Part of a small language model's weights.
Size: 5 heads of 32, 5.88M parameters.
Architecture: LayerNorm before each block, attention and MLP in parallel.
Training: a variant of Muon for these matrices, 135M tokens, 8246 steps.
Each number is 50 + 15 x the weight over its row's rms, rounded and kept within 0 to 99. Layers, rows and columns count from 0. The size before them is the row's rms in percent of the matrix's.

# down: layer 6 MLP down (transposed), 640x160, rms 0.0653, rows 28-109, columns 40-79
# up: layer 6 MLP up, 640x160, rms 0.228, rows 29-109, columns 40-79
down28 102:75 34 52 24 44 52 48 63 56 41 46 34 43 41 52 54 44 65 48 60 58 64 68 48 60 44 69 59 52 76 69 51 46 49 48 31 38 24 33 37
up29 102:54 51 48 53 33 39 58 50 61 60 77 42 46 62 64 67 61 67 71 50 39 43 44 62 54 71 48 63 49 59 63 33 44 54 44 49 51 39 50 72
down29 103:39 38 50 65 67 38 29 67 37 44 52 49 56 36 29 33 32 45 47 52 45 46 50 58 36 64 64 42 46 32 44 70 50 56 58 52 31 53 69 47
up30 093:40 46 85 32 50 62 50 56 51 52 43 54 68 32 66 51 57 47 48 88 50 65 64 67 38 65 63 58 54 42 39 51 73 40 41 58 57 36 53 59
down30 094:37 76 49 35 54 43 45 43 32 65 66 77 53 68 31 39 41 65 53 24 64 37 45 34 52 33 39 48 48 60 56 43 45 36 33 86 54 72 44 29
up31 098:72 47 49 46 78 46 44 43 73 43 67 48 66 44 60 71 52 54 38 48 36 64 56 38 39 35 68 59 56 57 48 70 49 52 62 46 31 61 50 27
down31 103:46 62 37 66 22 60 44 43 48 50 19 59 21 39 61 44 55 56 40 41 61 55 49 41 58 59 21 44 38 38 44 35 62 74 26 50 59 58 44 71
up32 111:24 46 51 50 41 65 59 22 59 46 30 57 62 50 59 53 48 56 64 37 55 57 51 56 41 56 52 59 26 35 44 36 61 47 36 56 46 42 71 34
down32 104:56 23 41 59 53 31 43 80 51 39 49 31 51 40 48 55 58 57 17 65 44 36 59 43 43 71 43 41 73 60 41 36 37 49 43 48 60 39 42 54
up33 086:40 30 33 55 42 54 29 57 47 36 60 60 39 10 38 50 65 43 70 68 53 33 46 51 33 54 78 56 26 55 53 69 45 38 42 69 69 51 64 45
down33 082:56 45 55 38 22 67 29 14 20 43 40 39 48 18 41 77 27 54 89 54 59 57 47 39 65 58 56 52 64 46 65 63 42 21 51 51 38 49 27 43
up34 089:39 39 41 67 35 66 61 36 58 55 73 68 50 43 80 58 54 53 18 48 55 68 22 61 55 51 47 70 54 41 16 33 51 60 50 62 39 26 56 54
down34 090:61 49 39 29 51 23 56 32 43 51 38 38 50 63 49 67 78 51 85 40 26 49 78 56 29 61 72 50 50 65 78 50 45 63 44 47 44 51 32 58
up35 104:47 55 56 46 60 61 44 59 56 55 62 26 81 47 45 54 59 43 65 51 56 42 59 66 51 43 65 39 49 40 20 70 57 57 60 44 35 68 55 44
down35 101:80 74 56 48 61 29 42 73 65 69 50 80 54 36 41 36 36 54 45 36 51 57 53 55 54 52 56 42 51 59 55 40 59 66 34 55 65 56 33 41
up36 109:41 32 20 55 50 37 33 38 43 36 47 32 49 14 54 60 47 46 45 72 41 53 60 52 50 72 44 57 68 48 25 52 46 23 59 65 48 52 63 70
down36 108:52 52 42 41 54 40 28 46 69 43 35 51 47 59 45 73 45 82 52 71 52 10 65 55 22 53 35 71 50 54 38 72 34 65 50 44 49 16 55 57
up37 097:71 64 39 61 61 65 17 72 75 43 51 62 55 45 49 39 46 51 54 64 32 41 42 70 40 54 51 62 54 26 67 52 53 42 83 43 42 49 44 40
down37 091:33 54 60 39 35 57 53 52 47 47 49 41 57 55 47 46 67 36 40 20 96 48 73 03 42 48 59 49 38 65 38 57 46 44 58 58 71 48 45 82
up38 102:67 58 53 36 12 62 40 31 43 51 61 46 58 52 46 44 69 16 35 53 48 40 48 55 23 90 46 41 50 50 36 45 44 39 44 44 59 41 52 45
down38 102:21 71 41 39 86 38 81 64 55 38 60 69 75 52 58 61 52 79 66 23 55 49 51 68 96 38 34 34 69 43 66 56 49 58 47 76 41 62 36 42
up39 094:61 47 78 59 33 49 47 38 59 52 70 67 67 18 64 47 60 40 43 45 36 45 27 37 69 77 76 59 44 67 36 69 54 35 21 54 57 65 85 48
down39 091:56 48 32 65 46 48 37 63 40 54 05 58 55 67 65 32 42 55 61 41 42 48 50 47 52 59 33 32 59 62 51 42 49 64 78 45 57 67 42 47
up40 097:53 47 37 48 48 51 90 57 50 73 52 69 61 51 50 46 66 52 30 52 48 53 53 68 57 39 45 48 62 77 39 49 61 69 71 38 56 42 72 54
down40 106:33 54 58 63 74 37 33 40 29 18 49 43 45 50 35 56 50 65 77 62 78 53 39 49 55 51 76 49 33 36 53 37 40 14 55 56 46 41 47 40
up41 108:57 27 44 66 70 56 48 65 32 42 84 28 27 44 44 66 68 71 55 47 32 60 40 39 57 28 58 68 35 50 51 26 37 78 51 55 62 16 64 63
down41 107:50 56 44 48 56 37 46 36 50 60 90 52 21 66 41 58 30 55 47 60 50 38 45 59 52 67 52 52 20 44 36 83 56 99 54 45 36 42 75 48
up42 125:69 39 42 41 46 65 36 75 58 89 51 42 43 54 48 36 61 47 53 45 35 24 30 18 63 63 25 36 42 35 89 38 31 44 42 48 58 51 40 49
down42 119:39 72 68 47 35 30 40 61 33 41 27 40 89 64 42 70 70 50 54 64 69 51 38 56 50 26 43 45 51 40 29 48 79 64 73 33 35 48 52 39
up43 105:25 67 61 37 56 31 19 51 28 32 36 35 70 28 62 24 49 69 32 47 70 40 76 57 66 36 40 64 61 37 52 59 47 51 69 41 61 39 53 59
down43 099:65 56 45 34 65 47 53 11 40 55 73 61 55 58 35 67 41 48 74 30 57 45 38 69 46 57 41 59 56 70 48 50 63 62 29 45 47 43 73 53
up44 086:54 39 55 46 54 30 47 53 66 54 43 41 81 59 59 39 43 35 59 23 51 44 30 27 52 52 38 53 51 23 61 45 17 30 44 34 49 58 47 63
down44 091:53 49 59 74 51 52 30 47 95 53 53 55 57 46 40 62 35 50 35 66 42 49 28 53 32 35 48 39 44 42 59 38 56 48 28 51 47 37 65 66
up45 098:52 45 55 40 69 35 56 68 54 69 24 44 58 53 45 47 47 40 42 39 28 91 26 31 53 52 29 26 37 58 63 69 77 56 42 32 66 53 43 44
down45 098:28 37 56 57 22 57 36 31 37 26 83 48 44 52 53 34 77 52 57 56 64 44 32 52 57 61 66 50 59 33 44 68 47 50 59 74 43 36 52 63
up46 093:65 49 75 53 51 50 67 17 19 48 61 64 54 52 61 51 65 21 63 64 44 43 75 50 23 61 52 62 37 44 43 65 71 32 35 46 54 39 37 97
down46 092:61 48 16 58 61 54 55 21 66 36 39 66 35 50 30 51 47 30 59 26 14 57 52 40 51 62 46 64 35 63 78 53 54 52 46 81 34 76 76 58
up47 106:56 38 47 30 41 21 57 85 22 38 30 60 20 46 38 61 43 54 62 52 62 34 44 79 65 57 34 59 55 59 30 54 70 70 54 73 35 64 61 57
down47 106:41 19 58 11 38 62 68 45 58 30 49 44 61 51 45 51 65 35 59 46 57 43 60 52 33 55 46 15 71 38 35 40 55 43 42 52 54 53 61 59
up48 093:65 39 63 25 42 33 59 58 51 63 69 36 71 68 44 24 39 56 25 49 53 36 37 43 52 41 59 20 51 62 34 60 28 53 37 42 32 78 63 52
down48 098:56 50 16 75 69 45 53 41 55 41 48 45 59 46 73 47 50 70 38 30 67 51 57 42 33 21 28 45 43 19 52 24 69 96 88 60 65 57 40 74
up49 109:60 40 56 61 35 47 39 51 43 44 57 52 70 48 69 35 37 31 38 56 43 32 37 33 43 50 74 48 44 69 56 32 56 81 49 45 71 91 59 55
down49 108:49 46 52 57 46 37 65 46 49 72 42 53 59 44 36 78 58 56 50 52 65 38 48 67 43 29 15 42 47 30 52 55 50 14 42 64 59 30 66 41
up50 101:66 29 34 29 39 56 20 60 33 53 53 32 31 56 56 54 66 20 48 66 65 37 68 58 48 46 60 48 65 51 35 37 51 54 27 54 64 61 31 42
down50 101:20 53 52 65 52 47 50 59 70 43 37 70 80 47 45 39 57 79 66 48 52 42 45 58 39 46 38 73 31 23 62 50 41 47 87 41 22 33 59 63
up51 091:35 46 59 65 65 62 44 58 78 61 49 72 50 68 43 70 43 81 38 76 71 55 61 65 34 57 18 21 51 64 22 31 54 69 56 19 20 44 37 44
down51 093:26 56 53 55 27 71 41 61 66 54 53 42 65 50 52 54 08 00 60 71 32 57 48 44 62 31 54 18 34 47 60 46 19 39 59 69 52 70 54 60
up52 099:52 57 51 50 43 47 55 35 58 39 37 52 56 48 22 32 55 52 50 40 37 16 49 60 51 39 60 51 79 40 69 83 46 82 23 82 57 38 43 30
down52 101:61 59 47 62 63 47 52 36 43 43 54 17 34 10 36 68 42 60 60 50 64 40 45 67 39 35 51 50 52 80 35 57 46 56 57 47 48 52 13 45
up53 092:49 33 47 67 39 11 54 45 52 47 57 48 60 46 46 62 41 32 61 38 40 65 73 40 25 31 73 52 49 80 40 59 66 20 35 57 74 50 29 45
down53 093:50 59 41 53 30 45 40 52 46 60 43 53 55 71 64 33 35 50 47 45 46 68 28 58 57 58 46 60 56 37 57 26 24 61 41 31 44 58 64 40
up54 094:45 58 58 45 66 36 61 63 38 26 35 50 65 48 35 56 52 79 51 41 66 60 61 38 75 40 96 50 72 41 47 75 64 50 46 36 35 53 46 45
down54 095:46 47 33 13 76 56 40 41 51 53 72 60 62 45 73 67 34 50 63 24 45 58 46 52 38 44 08 28 61 36 38 66 51 66 70 49 50 57 43 42
up55 097:91 72 45 66 29 66 46 58 47 57 50 69 40 50 47 62 54 80 51 45 55 52 44 80 48 44 80 47 57 42 47 30 49 59 74 71 56 34 70 46
down55 096:30 33 80 54 59 62 37 60 52 49 25 46 70 70 71 33 63 48 50 45 40 53 52 53 60 54 47 69 37 57 51 55 56 52 40 38 72 20 58 36
up56 108:57 43 51 52 59 60 42 49 69 49 52 36 74 64 87 42 63 43 65 32 50 58 59 61 54 47 30 59 56 42 56 34 79 70 67 68 69 32 22 69
down56 102:66 41 68 39 50 27 40 67 65 33 46 54 18 49 22 65 73 49 49 32 35 56 71 32 54 33 33 40 33 67 56 69 19 58 64 51 66 61 60 00
up57 084:30 73 53 51 42 54 71 43 46 52 20 52 62 52 51 51 49 45 30 61 12 46 67 68 48 55 49 65 46 44 39 38 47 78 43 90 71 56 39 62
down57 083:36 41 29 66 50 55 29 34 54 32 41 58 61 49 00 41 66 41 53 30 78 57 47 66 44 45 66 55 51 56 39 56 62 40 14 87 44 81 38 38
up58 095:80 37 50 46 59 55 38 63 67 16 86 63 26 41 46 51 51 33 57 71 52 56 54 48 47 33 66 35 46 55 63 19 60 45 57 52 38 27 62 55
down58 092:34 65 45 44 27 53 71 61 37 74 33 49 61 81 37 66 41 52 72 54 45 29 53 37 58 46 57 51 43 55 60 69 67 50 65 23 54 52 50 54
up59 094:41 33 59 52 41 77 39 50 38 27 25 67 39 64 54 47 72 34 48 27 71 30 39 54 46 40 37 57 78 59 65 39 61 60 28 58 31 46 61 47
down59 099:80 61 52 40 48 37 43 54 47 71 48 63 69 33 60 48 30 49 52 87 32 44 54 44 67 37 66 45 44 75 54 65 45 39 47 59 75 58 43 45
up60 087:61 38 57 59 74 46 61 58 51 40 59 33 57 18 50 66 62 50 23 36 47 36 60 48 36 19 72 30 75 55 43 31 40 71 32 38 45 58 48 77
down60 096:26 30 55 52 35 51 29 55 31 69 38 55 46 87 62 32 45 34 68 64 44 71 37 77 39 50 25 42 45 50 47 71 51 32 43 44 46 30 57 21
up61 101:64 59 31 76 52 55 27 19 48 40 50 41 88 57 54 64 49 29 49 44 46 62 51 61 55 51 93 50 50 62 60 30 36 55 37 36 37 64 60 58
down61 096:75 48 54 65 42 73 61 27 57 40 78 66 51 49 39 37 55 53 77 36 69 42 58 55 57 36 72 41 77 45 41 77 63 35 43 58 59 48 59 09
up62 106:63 43 50 63 64 46 45 54 72 58 27 52 56 53 82 35 44 52 56 75 36 55 35 21 36 59 67 40 76 25 77 47 71 77 26 22 61 58 72 58
down62 110:62 64 48 57 56 34 46 52 45 47 59 68 46 45 52 49 61 45 46 41 34 40 52 30 36 70 93 72 78 39 45 52 46 63 63 60 30 74 70 18
up63 090:42 61 54 83 40 55 39 47 85 60 48 79 50 67 44 38 61 43 45 65 57 14 52 60 34 41 71 69 37 38 63 42 85 70 50 71 48 48 55 57
down63 093:50 48 51 37 64 25 20 52 40 42 54 63 49 45 21 66 57 54 54 46 34 82 51 05 60 61 46 55 65 76 06 45 63 26 48 49 72 35 60 54
up64 089:66 54 30 23 63 72 62 64 52 68 54 67 66 44 48 38 60 33 36 61 32 29 37 41 64 36 38 26 50 44 81 48 32 57 49 53 61 78 56 24
down64 095:40 62 45 35 54 33 86 77 80 39 48 70 36 57 40 70 64 31 56 38 52 55 28 32 59 49 52 33 53 56 38 70 43 38 67 54 29 79 48 38
up65 094:54 38 38 34 50 73 42 37 45 63 53 75 41 39 53 53 49 44 64 56 50 35 43 38 30 59 45 66 42 54 28 91 46 47 67 41 36 36 39 41
down65 097:32 62 62 54 46 49 42 61 47 68 47 50 47 49 59 47 50 57 41 72 29 74 42 86 63 25 57 53 36 36 37 19 43 60 34 51 50 40 61 60
up66 082:43 27 51 16 70 53 57 34 48 56 48 79 67 68 47 59 56 57 43 57 44 60 34 53 48 44 29 64 57 31 46 85 50 62 27 31 40 69 61 42
down66 081:31 76 87 79 22 37 40 48 23 36 71 58 49 53 58 45 36 65 52 54 66 56 50 68 56 69 32 42 48 20 60 34 37 53 77 40 44 30 41 57
up67 100:74 57 42 37 36 64 25 39 55 56 33 42 51 23 37 77 49 62 35 45 56 18 40 68 38 37 42 57 47 49 56 49 20 56 52 48 62 50 29 82
down67 096:56 33 57 70 63 38 51 39 49 38 52 49 54 48 39 49 62 45 55 40 72 47 49 46 43 57 56 69 42 24 52 60 49 15 65 69 58 48 41 54
up68 094:46 36 33 51 55 51 51 44 44 51 32 51 39 41 64 75 54 70 69 61 68 56 56 74 50 56 39 33 55 39 43 44 03 49 51 36 33 72 57 49
down68 095:37 31 45 58 52 47 43 54 40 43 48 66 37 43 45 40 46 36 61 34 43 45 37 15 52 47 58 67 46 46 65 53 62 23 58 51 31 36 45 53
up69 083:52 51 55 75 58 54 66 60 24 56 45 44 30 48 64 55 49 45 73 65 20 54 43 50 49 37 51 68 45 54 91 46 56 37 52 59 54 30 41 31
down69 083:66 34 67 39 70 37 48 54 56 42 50 54 47 32 36 62 62 58 53 40 53 54 38 32 45 84 79 39 60 43 59 53 40 41 50 63 43 43 54 40
up70 112:49 47 58 29 62 57 50 57 47 48 40 45 47 28 45 50 48 40 61 59 02 25 55 40 58 46 43 62 49 33 41 50 38 26 59 55 51 32 53 89
down70 102:67 51 56 62 46 57 49 52 28 43 31 58 50 52 68 83 70 43 30 54 19 57 43 41 81 48 65 82 52 61 53 40 59 53 58 33 27 71 25 42
up71 120:25 37 45 49 46 65 40 49 60 46 54 42 67 22 31 36 59 46 57 40 60 60 55 25 16 46 47 64 58 48 66 26 42 36 48 62 41 45 09 58
down71 112:37 45 48 35 62 17 58 45 47 57 48 25 57 73 55 54 53 42 58 38 51 54 70 71 72 47 45 76 47 53 24 34 67 36 45 42 49 69 78 61
up72 092:48 49 35 29 54 31 66 52 50 36 40 68 44 63 42 59 49 41 46 36 60 58 47 53 41 55 70 42 46 58 43 53 42 61 36 28 56 43 56 31
down72 091:52 12 56 64 52 51 44 43 47 61 60 58 70 34 61 43 33 28 58 79 25 34 51 28 61 38 35 45 39 45 44 69 53 30 52 69 67 40 33 29
up73 106:37 35 64 44 66 26 39 49 38 13 51 52 73 40 67 46 40 48 36 41 54 52 37 60 58 61 54 29 50 34 28 44 61 52 44 47 45 36 50 40
down73 102:43 62 58 43 47 60 57 45 41 48 60 53 32 65 31 19 88 57 60 65 53 61 52 35 36 41 74 90 32 56 72 29 54 61 56 57 46 30 53 33
up74 079:62 62 23 67 48 58 42 49 24 71 30 39 43 75 36 51 70 69 67 36 69 80 57 33 38 50 64 58 10 51 47 33 56 70 37 23 48 64 52 37
down74 078:78 59 49 62 45 77 47 54 65 52 36 43 34 67 43 52 70 74 33 51 45 37 45 43 38 61 37 34 88 54 31 53 51 50 64 61 33 37 16 70
up75 088:61 64 74 50 57 40 31 54 72 48 22 58 76 67 46 22 49 46 42 85 62 20 50 39 47 60 66 23 64 55 66 55 79 39 48 37 73 50 34 38
down75 100:44 39 76 47 68 45 33 58 75 46 47 45 38 74 38 58 28 69 68 59 41 35 64 71 39 51 65 55 58 27 57 46 43 64 53 37 55 85 52 29
up76 102:68 47 80 42 37 32 47 55 50 54 38 42 46 53 54 76 69 98 68 49 20 40 60 55 60 67 37 66 61 15 62 31 49 67 55 57 64 46 47 26
down76 100:36 44 20 59 58 64 32 23 38 44 72 48 55 33 59 17 72 29 41 29 77 53 27 64 69 53 38 32 49 61 37 53 50 43 52 49 25 54 53 51
up77 118:68 72 05 45 30 27 49 81 60 47 40 60 48 34 49 25 81 50 59 52 46 38 57 54 47 88 65 52 34 36 33 46 70 55 37 44 24 55 70 32
down77 112:19 44 41 62 49 56 61 35 44 62 55 41 68 60 25 38 51 41 50 49 44 59 51 42 51 36 31 49 50 69 68 62 69 41 54 58 42 51 24 79
up78 115:89 56 49 54 38 36 23 63 37 46 53 47 28 77 96 51 42 52 46 63 42 47 61 62 41 52 61 65 73 57 59 50 68 75 26 59 61 75 56 60
down78 120:67 55 52 90 56 31 41 52 57 41 89 56 56 51 34 58 33 45 29 59 50 33 49 39 69 72 57 37 30 45 46 55 45 55 60 53 48 35 28 45
up79 099:56 25 54 40 68 27 53 47 42 45 71 53 40 34 48 49 79 45 56 55 51 46 29 53 69 29 53 67 30 33 78 56 71 43 62 55 57 32 35 49
down79 100:37 55 38 47 25 61 67 71 60 54 50 65 54 45 36 52 30 53 68 47 26 51 73 27 58 42 66 36 59 49 86 42 41 44 53 53 47 45 82 51
up80 113:48 75 35 62 19 47 22 49 47 34 60 60 48 31 58 23 47 42 79 56 62 28 28 50 48 43 41 46 34 46 46 55 72 33 68 41 36 67 47 49
down80 108:77 86 51 45 70 53 49 46 37 50 56 69 55 38 53 17 52 52 44 55 89 40 30 47 45 45 10 80 33 60 48 58 65 66 27 33 69 53 21 68
up81 109:43 56 65 39 62 59 56 41 35 34 49 43 02 64 42 54 32 52 65 76 29 38 48 63 64 71 48 45 80 52 55 52 46 53 23 60 54 38 54 50
down81 102:57 48 34 50 49 49 36 48 73 57 54 51 70 28 60 29 51 35 56 52 52 43 50 53 39 48 65 41 54 42 58 59 70 53 74 45 32 69 50 42
up82 105:60 58 17 65 48 51 64 40 59 55 72 72 70 51 37 72 49 44 41 51 69 54 46 62 34 33 45 72 34 51 50 57 51 60 35 48 64 31 37 64
down82 107:39 77 64 44 57 40 45 67 45 38 42 30 44 82 63 29 82 23 88 44 15 45 44 32 72 89 55 24 61 59 34 57 54 40 58 63 36 63 29 38
up83 093:76 62 47 49 53 56 67 70 29 53 28 48 44 54 57 46 42 49 51 54 55 41 39 44 76 69 48 39 59 57 43 48 53 85 63 64 34 42 59 46
down83 091:70 53 45 60 25 42 44 12 62 40 50 42 34 52 47 51 41 48 49 73 68 68 34 65 20 45 86 80 48 37 33 31 48 45 67 58 50 24 43 30
up84 094:77 61 54 58 39 29 55 38 60 46 63 62 30 42 49 41 55 60 47 52 58 62 57 58 57 42 57 20 79 47 39 60 64 49 43 70 57 68 43 40
down84 101:15 41 53 46 63 49 45 51 48 42 53 44 80 47 52 62 56 71 28 32 59 48 46 42 59 42 35 42 62 59 39 53 32 65 51 35 52 66 50 41
up85 110:43 27 40 41 45 46 58 72 54 28 80 33 58 77 63 33 47 41 63 55 77 69 29 58 67 57 62 47 46 50 34 80 55 54 52 67 62 36 48 63
down85 107:14 57 61 57 59 67 31 41 55 38 31 52 59 11 44 46 48 58 48 63 60 50 38 47 17 54 38 11 60 47 38 40 47 13 59 38 42 42 49 38
up86 082:57 79 49 46 51 71 30 49 66 56 25 48 63 63 28 35 54 44 45 41 38 41 50 64 58 35 63 46 52 73 52 76 72 40 51 40 39 35 43 51
down86 089:45 50 48 73 79 52 41 56 53 35 59 41 47 45 23 41 50 23 34 44 52 47 40 60 53 24 51 52 46 60 59 65 69 39 51 40 30 52 53 36
up87 091:58 83 36 39 45 32 35 53 66 70 37 39 69 33 43 50 24 54 57 37 43 55 41 52 67 55 46 50 58 46 54 48 46 58 33 75 59 60 50 55
down87 090:26 34 24 60 29 52 66 44 56 46 45 54 45 57 66 69 46 75 31 47 11 41 42 34 58 61 53 22 71 43 59 67 57 38 60 49 58 59 48 56
up88 077:54 65 47 49 39 65 59 53 17 48 70 22 53 77 35 49 53 61 57 19 88 39 74 60 55 31 41 48 51 42 60 40 29 56 35 46 33 68 21 24
down88 079:61 52 58 51 49 56 59 36 71 79 42 61 38 14 76 35 27 42 40 48 48 74 44 23 44 62 52 29 45 37 51 66 60 52 59 65 61 46 63 54
up89 122:51 42 26 27 41 83 44 67 73 93 44 51 52 31 25 64 31 24 59 63 52 28 46 54 62 47 33 45 69 57 51 50 55 32 48 77 58 49 47 48
down89 123:42 63 83 60 72 26 56 48 26 12 54 36 56 74 68 31 60 82 47 33 51 66 39 44 32 66 48 65 35 51 50 43 66 67 29 16 57 55 50 50
up90 091:58 61 38 66 66 58 70 35 58 70 54 40 55 35 57 59 26 51 36 65 26 46 28 73 56 41 53 27 48 63 30 70 49 84 35 32 31 38 35 95
down90 091:15 49 46 31 42 40 40 60 39 22 39 76 87 92 20 47 61 52 75 35 50 60 46 51 73 41 73 71 64 78 40 39 47 27 77 62 64 60 36 41
up91 105:42 52 35 53 41 40 20 30 12 45 47 61 43 51 07 75 69 36 35 25 63 59 39 46 47 50 73 29 42 64 57 53 58 50 51 41 46 71 70 51
down91 101:48 30 45 52 62 57 57 59 46 55 39 40 38 57 35 50 38 56 55 50 29 28 66 56 32 40 62 48 40 28 56 77 67 43 36 40 56 17 45 36
up92 099:46 69 63 58 78 56 59 23 42 29 54 17 50 53 66 52 44 31 31 51 34 47 59 69 44 64 59 40 51 59 71 48 42 65 39 63 44 37 67 30
down92 098:32 43 51 32 34 78 50 60 29 75 47 76 46 59 30 41 49 26 59 23 53 75 38 54 46 41 12 56 48 60 44 43 65 54 70 53 76 48 59 55
up93 100:57 62 22 34 42 74 57 67 58 54 28 42 34 45 53 47 58 53 51 11 51 36 53 74 74 74 52 48 61 47 20 31 18 48 98 77 46 77 54 72
down93 102:37 39 41 59 20 32 51 42 44 39 55 55 75 57 51 56 25 55 67 53 21 54 48 62 53 50 52 34 64 66 76 80 33 49 13 35 52 66 51 46
up94 102:18 54 54 72 49 16 62 87 55 43 38 11 58 46 62 45 70 46 43 58 17 56 49 78 35 33 48 62 53 47 39 67 55 45 75 48 60 39 20 45
down94 103:79 44 17 36 58 46 00 45 45 59 56 64 35 65 70 57 54 55 84 70 89 37 56 33 69 49 76 47 56 51 43 33 45 43 32 24 55 77 55 60
up95 108:56 44 42 44 34 34 54 56 53 60 29 47 53 51 51 68 42 70 33 46 59 83 40 52 62 37 40 26 75 34 53 40 37 51 47 38 52 61 50 48
down95 122:50 73 61 51 60 57 42 49 52 54 62 53 32 42 49 41 54 23 64 55 36 22 46 65 56 38 68 94 31 64 62 44 77 47 24 52 57 49 41 56
up96 109:54 35 72 53 25 47 60 55 47 55 50 53 58 55 73 60 51 54 55 45 56 23 25 63 52 78 39 63 82 28 47 38 72 68 50 60 70 64 59 65
down96 101:44 73 53 47 49 53 43 62 36 50 49 46 61 70 33 44 26 63 63 52 42 52 50 44 27 33 59 61 39 54 24 40 58 46 57 47 65 36 56 77
up97 095:39 55 64 58 35 55 42 13 40 22 39 58 41 63 80 37 88 46 53 41 37 59 59 26 44 60 57 56 47 32 52 58 40 64 44 33 38 33 52 31
down97 105:40 85 48 52 52 49 35 57 57 55 46 52 73 43 42 58 14 40 52 61 55 38 36 51 56 38 43 64 50 64 58 54 48 48 38 52 72 65 47 35
up98 103:34 41 36 59 50 40 21 55 76 35 63 60 39 21 58 39 80 55 43 67 65 25 49 74 37 33 59 48 68 42 41 45 38 40 37 81 61 36 78 55
down98 107:64 49 55 39 51 38 76 38 56 64 48 51 61 32 40 46 21 62 36 41 41 62 67 38 32 58 67 57 39 63 39 52 46 58 44 68 57 46 35 48
up99 102:39 60 47 36 40 59 35 50 71 54 78 37 55 44 58 52 50 53 82 31 44 39 56 56 61 43 45 61 71 38 29 56 30 72 44 59 54 59 84 50
down99 109:65 45 36 64 63 52 61 48 31 49 15 50 49 49 45 59 53 62 21 54 39 48 60 43 38 59 56 37 47 43 65 30 73 32 70 40 44 26 31 47
up100 100:29 46 61 57 62 49 58 68 49 70 68 34 56 68 34 39 31 20 22 79 60 61 34 36 33 36 48 55 44 54 65 33 52 47 27 62 16 64 61 59
down100 102:57 13 44 26 44 56 59 39 61 14 48 64 46 66 42 73 73 60 65 35 61 54 51 46 55 72 58 43 73 28 75 39 25 49 38 27 60 55 19 52
up101 104:35 63 08 60 53 40 52 38 38 23 41 59 47 30 27 60 44 43 31 45 26 63 50 82 60 39 25 36 38 61 28 50 58 48 42 35 80 72 64 61
down101 104:40 48 61 50 33 39 56 45 44 42 63 71 42 40 43 65 58 63 64 28 51 20 42 66 27 43 48 54 55 69 32 69 34 56 47 29 64 59 55 73
up102 096:61 70 60 62 41 56 39 82 29 42 46 53 69 76 51 63 78 42 59 56 55 51 53 51 85 54 50 36 36 47 45 39 48 41 48 35 52 58 73 58
down102 096:73 44 62 33 63 38 78 55 70 53 77 43 56 69 42 59 28 42 56 37 40 59 33 44 36 44 47 54 47 70 48 32 53 65 56 72 48 64 36 12
up103 100:36 31 55 45 30 51 46 50 38 43 72 39 63 23 41 53 55 47 37 62 49 44 38 61 50 57 56 18 47 45 59 37 34 59 37 97 45 30 40 42
down103 109:67 53 57 58 46 38 41 36 35 38 73 72 57 49 58 71 27 53 68 47 71 39 58 27 49 44 40 63 41 49 54 52 43 55 44 57 71 38 59 48
up104 118:21 47 46 69 46 55 65 54 37 43 26 61 77 34 56 76 37 41 50 69 36 84 46 36 37 61 64 35 75 47 47 48 56 30 32 54 68 42 53 54
down104 110:66 56 34 34 71 36 53 64 61 42 82 44 49 61 74 37 49 54 60 48 53 41 38 61 49 69 69 77 51 49 63 45 33 46 46 45 00 66 55 47
up105 111:58 42 40 39 83 53 54 76 73 35 34 40 69 39 62 40 45 30 55 34 40 53 47 25 58 46 69 49 76 49 61 31 51 38 63 54 54 21 54 62
down105 108:51 70 47 63 55 54 22 68 57 66 77 69 48 40 42 46 38 67 47 68 57 50 53 64 19 61 60 82 50 49 41 52 50 80 53 69 43 51 63 37
up106 087:50 37 68 40 61 42 33 37 39 66 48 58 46 42 60 39 58 48 38 31 37 46 50 50 67 40 54 60 45 64 34 39 57 55 42 51 59 54 51 79
down106 087:30 75 47 66 58 42 59 69 36 50 88 70 29 16 55 56 25 54 49 79 48 81 62 68 50 70 22 43 75 20 61 60 39 51 61 61 60 50 27 28
up107 108:66 59 77 44 53 42 36 73 59 39 58 35 66 69 48 09 48 55 60 35 43 39 63 59 51 58 55 35 59 45 19 30 49 75 63 20 56 52 37 60
down107 117:45 35 36 45 31 72 68 52 42 54 37 59 33 37 51 74 59 42 33 48 46 34 48 58 48 48 50 83 51 63 69 65 56 28 79 76 50 58 58 44
up108 111:49 61 47 49 51 59 42 41 42 49 38 58 33 78 50 43 65 72 64 63 51 22 57 33 47 51 61 74 38 27 44 29 80 56 37 56 69 57 39 46
down108 110:38 74 42 42 60 55 59 43 64 42 62 66 57 48 54 52 47 46 57 59 47 43 79 24 65 44 61 59 52 41 49 66 60 55 48 62 59 32 64 30
up109 092:21 25 60 29 72 38 20 36 48 28 15 45 63 70 43 28 53 35 60 39 52 51 55 44 67 46 57 58 49 59 45 59 28 38 44 44 60 80 48 41
down109 091:44 58 35 53 34 36 58 50 45 36 59 44 58 38 56 55 63 64 32 53 43 43 51 59 47 45 53 69 58 48 44 45 50 45 42 70 57 28 54 52